{
  "vocab_size": 4096,
  "attn_scale": 0.276,
  "tie_embeddings": false,
  "parallel_block": false,
  "init": "uniform",
  "init_std_qkv": 0.0829,
  "init_std_o": 0.0185,
  "lr": 0.0122,
  "decay_shape": "linear",
  "batch_tokens": 16384,
  "seq_len": 256,
  "steps": 5625
}
Each number is 128 + 32 x the weight over the matrix's rms, rounded and kept within 0 to 255. Layers, rows and columns count from 0. Numbers have three digits each.

# layer 4 attention output, 64x64, rms 0.225, rows 0-63, columns 0-63
161181124119150166086104102085078149136060098173116139158156140152124159132111106150157034059105089072104113134088144159142153214055178130172085119117173094115144098129136098117135117126097131
096103093149087165066191128114142127140067153000112086074148088198113131140103092142095099128141111102129125118094142142160154118123152120118173129198128114146148095156167189148140123156065151
152091160104143148066104092157161132078108071079162105094127113142171153147101144084037150113181099104126125142084135107135133121141078109179113086147097181127109151156151141152176130185106154
080188112122150082159106159076160102153097084124068160149104116115150131161114123125125121107067151097181124123144085145108126094124106152146136140089112122090165099136187141139102147084109105
126135140194144160063165115134182160175120136146139126173144053068136114097104082143070197146104100153118151135111150102126113092100125173112136109144110153139114118145137173183094169137153142
179131057154097072120179085195125070112109112111078103168147137156120157089180153132145198124137129101110121131136112114087150136130116150151129169140097128130110127106087077128111070099062118
121170108132120132115144078076112158114117126187039068179143100073113064145145127154067076086149165121202111138143069170128153115154136138135140180147106142131144131117102129104122173150146111
097083147164138066190117181075105142163100108159116141187105120152138058104114152094154097128203128115102079091195097122088136139145135094114135154107091144155150094153094122156150103145102119
181142189181133145135156066116119143161137095100149111102096177130096146093158058179114119111070082150149088086108120094091114149140106134147110087209120112120107076086167127163141106121129132
113090151189151123100094148164163107103142183181138158110051102106099194105107131181101078134137095146175083103147147175049096144164109132083159105053143112167189107131167137146089128086138110
096195104140114115078130097177137184116090195115162168121149098179132120153145111118169129175099131148126067077181104121050113116170062164133153105124186089113100171113128172171126124113143153
133140118097094069108099111150129144133160154143134028093136186114122124109115126146188138145099125125133139125133128136116144142110087147146118091146119127145110151082146141110088101078144169
150155175160139088126099134082131188160110111146056150140076132131086076098203073134121169169125198147116111127179150115089088074096202190107105117027103162149112175105117091155097098078171089
103118129131122121160123101131094124108098113081144078160117171132108155067123132075127102169150128104144151099163090106166123125077136152118152155144095140100075132125127110139155115145098095
047053136135065155101115121125120164202132124157157116109124060172121153127080105099076131145125142182151133170095181102151145094115049109121136131145091121206141108120135197091133166133116145
136106124076129099149195083126146146203124113126093167153113073084106132168124138027171084152175145193149161181152107125145086142109070111112128137145135107082130162223123074152164096157094087
118159107139167085102170168145084164097217132112169172092101094166111185119138180070119090125080126157125141141137143107107115127114106113119095094074139079119142106119154121121159174150194132
065151113125152144137160077192136131102150098159128152088140135121179182170127086129143115109191138138159110091167134179140125117112148101089141156099104104146149092093102084195127130144114182
065110134169122114083154133114187170116155131164126115081127153153122122120122101113081097101061160180110136178153163099136088136133141112169115115153097105158118074126150130119141148164122133
210137126151139165119118142124100135135089183120171072102130140138109119095133127136114104056183093063148137105104114099108164130095163169157118122133142140129134155184097073170052125101128103
155133092213076107136107140138130101046107102115197110071129118109090094115113172106142114140075132131165109141141151142121146162204186121157175124158171130148149088120104149096153108131149125
116145132137102111149161151199098118136085117100117111109094155084106159133067102165113183059097156178082107149152183105112072069141140132136124122125097130148110158171102142075108151155136113
127153140135150177149120115070169137082172115141107108175153153145135138115125131098125174063045161146144152137122152146156102114126142100171162120102119098148153127122152145168153166149173185
134179213114149121117114134148126122130122127107117127102189120060095111098132153159200116077111133085089177110116144119102104122121092171077107137125156124086142110120154131124074124128135138
097121133079160139108163122082122149103153093130097111148078195133164067140130105186153120127165125137096117141114113142119128132111144104159116132138126123121138111144131151163153148110093155
130180170164202135137161116085186129141062107129145168126126175125138140125207084124173064088113047132144127089141118110099157104147124148078089167053146122095140151126111113127148050119160149
174144140158128141156107170122176153166115145166080115181184113107140140184192158171145131111152062090088088107153117141116074091066138186110105128122143088089120105182132126124159148113153124
172178096137093109126165125134152122117120142139107118183091102130100128155121109110096076082108157097129145136162112129144130152117089124082124136109119148089148162160160090106160128155121103
115217108191087142135099113128096138158139170122080132122070138158133141171123156094164176121117082073095149161137122126093076111091093135085128162130134104072101148146136151152163136163123131
106135156143117117060106162113071128158174100149119178136142204161102122089131087105131081145128120106069151137133160104114118144108131085103144119090158139071122123118197164125166108175135124
117134127100106086184119172196110131189117106126146104092109092107170094121161169120135112143139174127121165106153117130093116124174119148094119105160155131107100127100139139147095142152122121
198190208203149094103149124132189154166119096045105182135132186167147101143137193096108162172167082123053088098104118109133109116174145118139103133131124170079155164143153116130083105095073139
190121113194089146152107101107151122108103115094139190155085152105120072096174114063129106108120095137080105165123113156155119110144078116156114028076100137093163170148182127089115117080143106
169150128090076160220128092178100108127135096165099192043082112111202116064186115195190138152120112108115112127098126141123096099146147133133107153090191143090132077161137142137121119122093106
151126102110063188209141156129080076113139156097146140179067083143186158115159155123125166064176131183154105175057154135132118132148092091134157128082112139140077100117188130117126099067140131
081124120210121154069179185060093168108103119153141073155146121174162152114112099107101183127023131162181109143126202124082116185131115107164127088122110077076174083138167140174126137074113176
109159125147118103086117066107134147133105165106148058131105187110168214138148135140138156047118124110140135108145179170159113197104143135142135183146175169128205089149107126129125170096149189
109082110090222101074094112140081142139120124089164123132155080145127129149122094143100098105145136150136091108184156135123116165150139111135126147126097102130122141162146118150111140154112115
123103182110113074105226130160117124082083202138072141158112142129144185170138087138162159150160144098140138133141134094093132072164088165073103142140132074095070083108128102134170144125096085
170144161165128137140170111161104223115155099068109176114149157086219179077174163147077181192145094100090110104146170121139110146088131145153144154184132084135139112203117125110117203095102136
170128170122149166110102166181105157108143097097106151104191129147108143027086059052149172081103141151094170096126156117104107151160113123126135143136175142121118123133200140136126133074127136
113129156190167098121153107126105138134207182138154147139137142115095113198189102119096143124089176123124104151149114101137090111088102100100105141100099092150118119135073144152179076143136157
143131097074147129137117094176076084103179190189100118114133083128142177132159151150163165143113134112114143115112152136155115143105156173128104134175135111158085166158098102124104085165097108
122205127149145116132113120138169148171150129168120139164124157160074154146155124134072165172107142108165112124184118183164107146120146125170081143118118160135128166085100125102132163109120118
124148119184093131085156124126177091141149123111047141087137126159165118151063115136170134104064188130162134147105168151100106095175154096148150197126192124077136101105138099161124071155074109
104124075178093172129079143133150151120173170106131104191111052100176164136134088137098139168136145200139069091130117151064119098108120101101162169145118111200133147170091140132120148109152112
156122116118156131145095124125122188176138178155179117132157154149099064154140073125124138154072111100112152141127117126126128146070095125179124082146122138104077126149138159140094118133140159
097111118126149144167145156191096147102168118126101208170145166148122100125115148154127100128102132122140119128161127123142096162115148116153106174118110157111097075173119165146109107134097130
104128158064128142122119143114171188126118116152090106181164131095131123122143105147112118147104114142115162128124169150142174112106044138087120132128141110157160117121130153119115197110127104
111112201128047113126157102072146141077124146180164146142145144167125046157173121132099134062149165150099079151065108103120209135113143099137107139181111134158149115153131098109116124148134158
171146098113139172121075205102169127088111185121077178114104170120238088167172110182133126122098102060127124170067101146067141092154153133088144214117116074100108032142115143148158150123114149
121160113144133154130159111130124200158203108122100111197132178078176128120128105082104124135171145099151114120154116118126122093084198120110128126129104148069103074102168133121137178149107113
077086167096131052121096088102052108175086152057129125196148102116083189114132077141132118186177182084136100109115147146147163164108154162145168118141137113078140141111128139163162100145081058
170091200201175112182094116194118114100218243136105097136134107139147136102115200108158108099122126144108140149106075130134069137132116107049136094143103099143176172123130059112115100114134082
169157169175152188180125156162142163057126132191108127158132115128146128054147132031147141139104088095150106131128144146188100115137100139152111118030087098127137085142091085128168158094084126
072079083089144101077121114095070128075095130101136135148137097195136120144117078105089131133079110082117161126111144154126146127090133124119090139167150156088089081195124165143147178146142130
128134191181087125148088166108140139125117132140118139138154148100145175119107142122081185188100085157093114106094123168157149125138141135093132146139171131098180101082083142122149183099115134
155134167092092160102098132102160114139114136154083154128105138117153117085171105182148145103112141167138149155152147083153107100111085131156159139169107117150152149143139117148114110174178201
107074125096126146139133138084116118156167076042149117111133121149119194229116142161129138149048098165091138077098160164113116122126185141149172102139096128098127116121125165099128122159149121
120089148154081135156141161174126157133133126140065135065077137146082107187102087153166133119121128094123126203121103140117108085129124101124109132132133140124097154172103113130139058149081156
079158155149157146124096208180220147089114106106129112124131132123043081179104083145145122167064159092107097121117076087121143101147184153111119092092086146174141104169102109132101079149122095
106190085114075146059106178156109124150141137136186058079131149101124131096165080125108102113108090105159137108156150162179156112125113110134146141165172138127150095132136104152111157130101124
206126094085092190064193115095148085071126112126086169105068088075081196138127128157083134173102076163116127078078207092121156113098118071125136096101197111139193110139112118123153120146155132
139168136137142128158153129112074126154130079145112125129110143108130156110171092085153156142180127135141111093101115056142160117096099193131126141156128153125107155117139098182150171134133077